{
  "norm": "layernorm",
  "rope_base": 16300.0,
  "init_std_o": 0.0128,
  "optimizer": "muon",
  "final_lr_fraction": 0.0,
  "train_tokens": 135100000,
  "dataset": "wikipedia_en"
}
Each number is 500 + 40 x the weight over its row's rms, rounded and kept within 0 to 999. Layers, rows and columns count from 0. Numbers have three digits each. The size before them is the row's rms in percent of the matrix's.

# layer 7 MLP down (transposed), 640x160, rms 0.0675, rows 297-337, columns 80-159
094:497530564511553469481468547467468545490536507498464555516525570518523486494576508480537504576467515477520482487499552506472489522514509504506545501498462522566492532503506514486509492529574497543519388550520551488505472576470468475538417426
135:509464466483536551501533430556517487499466589463540584439481474476538527482527544448533494509439503478538532529494485547514492448503538519530506551556428503493542459379555468534459506529473512472533471476583411462424443410535507510480435518
102:470461425555571506521555536541503476587415513469531503559527468520508518505526432448522479589573518555495540485502506560518465497500516449476515485579530526495469472552581561499465545445520488504502510497434531501523459518463457500542474438
102:469521488523534522516516462487574571527496432561458480520462582426543455535524490478496513454491508444503483599562479512498506512523490493511590526512560513425502482486517451481457542555432460449496528516459545519518492515531501470508466532
092:560516474504585549546498494467522551558482459481521466453509521529426521523502537510534428503518503440488491545508490475496500513532429482526486479532441472523509462482486515500511490479517493562449490427581520475500642424484499495503490508
100:549471518442511498525533500439476467435521578552470515480494480445571485454510452519489582625513477521520483499534444450516455429457564499510521476472512502580472529445430569513393453522497470484481529521510486454470503468482506438463492540
092:539549483507498518475474570528441553522473524501483454524450518470486531505531471522410434531524482609531478484475470458567508531493556529521516512503494455510498566463456562503485493574525523492551438547506494489521450511503488485433527544
095:524496520461501469504526509564519506399459539440595484533467474492527528501510550532499513540519507497469541528509494449590494491461503570482464581531483514544560451505439494462499557508542529514545454504529462545536499394466475487458438475
100:511431491456467555472503514553483481550601556513454517490500520522508568438511538461486501532528406499571500534477516485407439443492451456540448517438504524511507486557499505529530479502496472542486442477460486454547408558480570492536470479
108:441500510513518528466459496552561524455528469568448466485523384550450450512476574599521490616523469466493513508478487469520458502515479436459531504447493530542449455517500462397432535516515460481489538478527528562538493535475538521458436494
093:527491557469584458499558527579502503486446485599473558522504487514494542483519479562488483431435457449455582529542491457497520492486472492552539519517486519471501417545470511521509469409471504561498529544528470493525493486511454494455504559
093:506551481527494538492557509526491473461485488517548495521518489508534521515499451517532471494509458484537425481514509448494536452471464521570442483437493569498536467481538550504550467492485548530417489513519437520535613522570495514471484553
089:516532500430453437446555437448511484507486614512527464431499496499481536474492505502481553545532479525482474442502545501518510518535484533471468462550545543492493497469559481512497566473449500391539474524480510521534531528486497498447500545
117:547511549490496529476510553577481492467492492496466494533512589518529500568467424472519511474447510455588499495519490454428509519473533434499488524477443481554489429501572456498483441542519422531519419438605496514466435483555455456498512497
093:432550503588489481539511540481511556464490537519477390528519488537497497517503471512454496502493477546540471530438456466480534596503526529474448475554572491476527476490531499508523436502502489530520545455414489498640505477459518477462517437
077:486468524472496526432511494516519534504526544406481463489490586538474447450498457523529541568481478516510582518486525452445506550501567502507526472512397513463587523531424487575442494490494474498528471511480439516485463566476470405468503455
094:507570451464515517524579501473523536540511533490464468479492545467492560463536490453537515442541463531520433559479578437504538489494463505491566539522598507501483456458559535438520496555494447462468456463509516505548512592563452451531496540
100:483525548455411546504524522614489527542481413530486433492543495487526474468553566481485517527509473508487513503495479501531498471507416554505494488520493502510513491482509479464481509479527540519531502450509482466499448501490474639451481494
109:528497491495562506535491544543561506502499538480546511528486511486503489512573483520478591473477526499513292457530511528501529481549479510417478479513519522549500496539505538464489489488516487462521522516528457517482474379414504484504473540
105:487479445497475521433525509505490461481431572535483511487417479547495488535457532515537484517501477581516442505500446526529401497466521505454490550481540480484441534501458515532504516443442512514518490430534466484545498500498485453454630426
093:534510487499478485494461479588508468486445410442515485552585516559479443578491503471506485586396449593548476468486541452437450511487557484466565451519518454533478499480490527560452492466515498497501495530444495459488543557452512480472559545
108:467438496561481559500539546460511499485458513512528500417521523521462468514507462531488497493517463448464571535536465490549444478573555538515456504512433564503518483504477498471483495432461448504419523571563487518449478517447595536517501414
107:501532540507459511586486536536480518554486515531443459621504416519474500492493558508537493411511449495497507475457502597469471532505488521562506463434519555456488474436487512502561588420526465497480483531440522482447548484443513485512509508
089:458481497499541449500473520466427558498492502521543520511454446516521493473517517503481451547437445560432474505527549493507497449492535517569462465503427495524526529597479508494574552416467473494496483529503442509484546454465478539577516513
091:477497495360504445508506480500500482498526476515506439518525539508539531549419525457519581497492502608440487503519538525449545473474568516495567443456487523514481428497523455477492532455405514494459514470516514477553467532493553521498458496
089:505453513483509427490468572562463454575547467520510429494558459395501538500492535513532497461568529524529518472490446477561505475477441563452491425498533414462483501503532537504504490541465471520471429522496430563490517540488454500452513444
102:499580497568542534479523461509412482479452528409521513504483513504474534509471487449483527486507536571448528574477520477538476502538472600500482531551468517489495537485501497572488469502488519538507506514557461502464476475480426512555481562
120:497574532502471512431547529409537477463466448534494552492557535481525470489512543456477456456565496447533567496525502441468565484497516443429474488520588513496549448450525486511517486528489467532540421482496452462515501555523540449588499547
082:588525507494487525524547475405498505484551468444522499444470518438423445548484550546477484478456486478512531503423543461541526531525510499517548529466468608492433459517525483504550571442514508512499519483539453471497522469482468490528464496
091:470461492449539435505522424543511556477508505514418467589517562541443391483483500535572555483482483500452521514458522480411503470521475528431587557449490528532515499499582464457555561492551469497556529473526492523475501479519510441490465550
115:494486516492469520551481506485459518546490583553479434543503557505489535557487502490489446529533499473492418541546463516537521515499486599443485479468446480516440513415473493480465565441562502532536460563471528495540492612495494483481547502
116:544525526502518428498495505364464540522515579534499550501545493486479500549532519542443504525479506434494507490483562473519513513456450400423487555492441465451496536452510492519540506491500548451553480548471552485497444610455520543480470525
095:520500484526442587476482516604486510488502450458466419476458528484563536485518430462533516486549490410519492498458492498562486553484496589461532497515502509496452558507493495504509494519340520522511502505508489493504472529521489513479507479
092:521530604436507472514461510569550463535558504435514505528510454530502503527498454462507532476484449586560607496455476495445515488489499450443475560553504502528512496500466577578511472449521504520510497551423542464510530515500499508465549459
102:475453499455523472503455583524435565523501549483482459579538477467538508490479538442537532450517450515513529508545539568482517510457554494528437462528506518398416411549511432491517579480453480502492502500510445500446525517488482518448483532
095:517480470477422447544475507520391478499500539498513483550518547524499543502487433517508584506468469558550520488446518512514490421602554460527442505447504547481457519574484550441455458510523548482482503541526555537446550408476418560463587531
094:456479537512484464474549526465480506501547471515506488396454565500516483511419519478474476519498538558458445498450492486535463486534557478486631527540471497460545491498564467439482489481481509495452542526521463489463492516495487478580521437
095:559539509517498467503532418401460512482452586529518447489571472553524466527480502504503509475553567455512429525508477549502527534480520400517475544457526500453469517551475522480481432436553594535503533528523516521441468460514486502545529622
108:533433490520437520579574449586467496489510494495542483447450490551536510563490507470511514519464491460548582451550532453520485421512513560444509548522497487531581397508474474607403433505534457436531493485414468532512531564556553532495418453
094:472541463432573531502550458481497503457490499432517449475523508484439479522468471505527508452483547610485503558522528427531529562499423457389452490456551517519475483504504519560558520475585458539493515506569459508491606416521512514496501481
101:562480545488496527489483583489473430475480497473503539457494529476506514496571462498499461445536563502510548495531496508564543570469472549482514515511498440476598508434527463585490478494428476483493500516589410434491515427446580503541484564
# layer 7 MLP up, 640x160, rms 0.231, rows 298-337, columns 80-159
131:533461481480490555561501542452478458483529507424492521431493500500527505496488465462485481521471501461548539534470515499547489505522457486444401608502460492446525481494500544509487529423504463466509535479510470550374575467502510495470500512
105:543529522511525452455461488488458502475580473437466452436521502531525518470558479523540471495520472456507521522499488499493537488437549554525537561432568500522582524524549489565430440521439495491477438458574523498545494544500468483471458559
104:517460489514489449472468551508517482493497522506463552483483492588458583437497532449551402508588480560523544421479470480509488532487526514491499423539511522495504591509540511535587452519510489493477546505492449518525538424519459500455505526
095:464496526516511526469505516474453424493558546479495514485480473477557500550586440512538516564484393575529528491425523465610457439502525491422523496507550508496454614563506458443420554482460448512504566506475400529517523509514501523512562515
104:500470570483514477524510510472413529406529455480488501475563484517517453491490487512493485553476544505542438530461492508531496531490504503532500529426487536521460455469499511469381454554513445469510495568451550484499555510480493529507521570
092:447478549439483381531472497493492499552479498476467551491508482489497503473489466467518508515503573515479533482562528522465554462473453527446417480541477511580545506476540426505572601422512463496440490517498535528499503497449512504583526462
099:412527507505473574460489440495558516529516454557502426532479517526445539446448465541446497516558475512542501470485425573534518492472529488521467472535483489547544500510592519471473445448528504488498459518513522460498462565583494482564534521
102:541520469554472543525505476477511473537484442478555511542587523553490516508472510460530469508505615486490484484485467467536468555484545551510432460525486501456560536441541519438480454504522499476526546530578531566459515466491420460518618495
109:553544484492527527514523470551433486548448537484544559494524582468483521482468425503463454373529550505450499492487569532501504488458524542504503488565566503495562451487469506550499400526528493485551430478519539501494564455512431483505497560
104:490480480482498394461400473484538541512563468415536512405444522493548546494518483472536546475500469509493472537483407517467486552511532432569436563457498517534569537550468510469543490474516468438553466483483515484490481510538512532523442478
089:475506548439461447459535567518520523588518451533446470503558487510511526496567519542504489462561481565542482491494445517463474597379515467501513450539488449514502556489462439520477430505567436495502503412502497484491499521502507437539454492
087:476520556491517570489514505471545585480525476491426521498493486479454516457477511498481494476490520480509517546434457520494555546507518459514453547483460533459479432558507491460583426556498486512481466479439496498518480493480507488539492563
110:526522475499494467533502483500449521548456504565576507472485393479456529469516574493508503462529456512462581512535443547533489459540451592538530544465568536430506560488470545477477568438506506440482574624471495516549553421472490522491438507
099:585424535553510514514539485530399492498488548480477560422544535494486506572520461484546454489510492483427519487550517500499495518453502478554564503461489453510446479546497442547493528509472463535553476568576484567432479593495467507564563507
074:478450442518512469518535534451467480449497449521494510474444474444572494512495546525546543469489503567501454474482452511507533435548487484434494527457515506516580501517477564511537596470451466504477442453478472492544490502523484557467490548
097:507448485575495517426445531519493494529529562492487531464465459585535506532439476545467466538515474533490490405549395589444455502532501486542498521513546449582509538559442497523501565507519497553522513551496458494492493450537520563465459490
099:544483478545601547501508541450534482519491564464514566545493511508484487474475481545443499481476574471461504481542527521477499552441539450477463558487551517482509526496474506545547493526510415541528518448479487496480569483551527399554501579
115:518503516460496461514489524588468477467484498482499514514554461508499523494476475506506608499527502477493349511461518529531526418505504508491526512473453495566512496520518495538478478431515471539578570526502494416508528490572507406554521523
096:545471603546498471463512505494506508495438535458498585513494497556558527486527525485555494456498557573540407496474510535532467515494460466388544487524487464516481567446489499468466515475492464480510537516506496554508567548502507498495524408
107:479510534482492511459488492482610480449506475482500499540549557488453452485556536432510475475540433507529485473528511514535455525510482474459525550470443486457524535507514538496514509447464533429494554469453523481510482533547499587510439493
099:568561478464497477485468509534455515530551508440500512547434506418539474514479485479523518449459476561559510489473562425410565486456486496491609533499530403469455525522545459477487508499592543533507452460445525518522507435476424498523498562
104:511456492510494430472541492452522504456469493467514543419456585465553494498547483447458482547462461498449532518484512403505520458492499525478542523537452520528511591485531441398487395558537481539501522453521475532532556509565497522493500503
089:556498477478428486481500589497579481500542462469469486499509553449532528491562507474507497546549491590527446450456495508448538514581472509512561585533434429512508546463493516511465477442460537551525430418489497431489455477556514390468496478
096:512482475541432497503453537541499539499447512516542528432526546580545512453535506512439520521539467478500498572474505534532503468465485536493480486512492466470522511530490534549431430498499470548522526418559456474466519561415456491505409473
091:540464516454439541554551437491438529458485542463487525551469505535463498498525434487475502480491515520561567438541497488444498569466558509485437480539525512543482517429488462471513490404502511514508519586503508499423504455500531521531498470
093:539442531560496445490493591489533412530535520623475517504498483428509492520431512528454516514500496495566462498526525503468516460431440448457512447464487452510503575475499451465480498456469537475449551545439510583549554524466525514536438497
114:506430487486548507530428493515503459541520505475451525502437491531490522476472494488548511559433478540475503482481474494601469450500502505556465425470442533502454546541481445529514453535500492515560552540484567524487485449479413537431503496
083:475486565505489496440391499473492500536523492477577517468580489502496570483545476513552554462452450502519476518495458563381521436575499532488548481519554514463497472430441490474503447481491423565480620422530468513498470486528520428489503554
089:447532534482439567457512537440476543469520492479564480429520458504512615538498536493450464477518462592498565543508497460489447502500521478520445460514561439485492526535462541492410444524499587520482476532514476538527465517540523507542401364
120:472474485521497491451497541476447496473469491482572512516473457496505572484473496505505529491524465519404493466487506546485478469498447445476499522476526508502518458447515611503596470482534490523580450512442518512511495472549496589486539473
108:491452496533487548559504531588540519477511519496502471496428479513485507456433468464488488410467492462505509529547491536435502508519513588546459473526569457488475464539476502531478503557503408518456519493535462540489524433584510476538480464
092:470480503471506487504516557481485502553482495595478520535556460538452444506436535507526396574550579586474520537549496514539484566480484448493435517492556459478474479477460453496436483450539521392552553525490405548561483478537574528515482580
092:531538515529524569512508488411534526498545525507484487444525525568511494546468476546515453452490512483440475404472436489446468494502538516508587423534537507525496567529472454468561520486486527475437500483487389476494507551548486535486546389
104:516494528515507554510527434456504440534468507479527552438524488538485508550547506511527448534475519495480516535497516461456467556509494525509527545425481471517608552530442518535585467559483462541503557527463474497464479457512545495549535556
098:436546473557564544479501463474572535464517544508491497446459541458538517474462595452596430474488538434484536482579503535523462546458460540475525485490471447507535498475467466412542472524543482531506549407509549539530529529470603513597471490
097:474524482501452563507457471502564544519516514481454491531504471525494525508512499495463529453446462508462545462542509510420544473490451554534377519483538522595426482445546551467545522488501552532520528525440499490446463502486520493414579518
102:501497560451540467601539516451513484572522544531450540488466537489506575499401432492481502522540489451569499500487436412540513523465498474516554435546401492453535496554488433491462561503467558480511533441507496444483515455533522565507490559
102:475533447434525478434429559498489522511458527466462543522481510472497517471522534481453501509518539540460481594446503504480480537523467497595536479409502508494481583493515470372503523471492472570477536496596534449447493421498479463534553571
093:556518489567483527482573442462464424490518540475433500555522446531546524452455534515506521477534431424538524530533558542457499480556516545516513519508456499479587467506512506508447443517513500481584490493402488531528509435477510458505406474
101:460510630493489518497512462500565565513491518476528521612542475533493539469435510456482514541481477471487491502507494533556499468546517489499435516514542468504541465506516466407511553523531486486523527523418494471536521553508507523450545527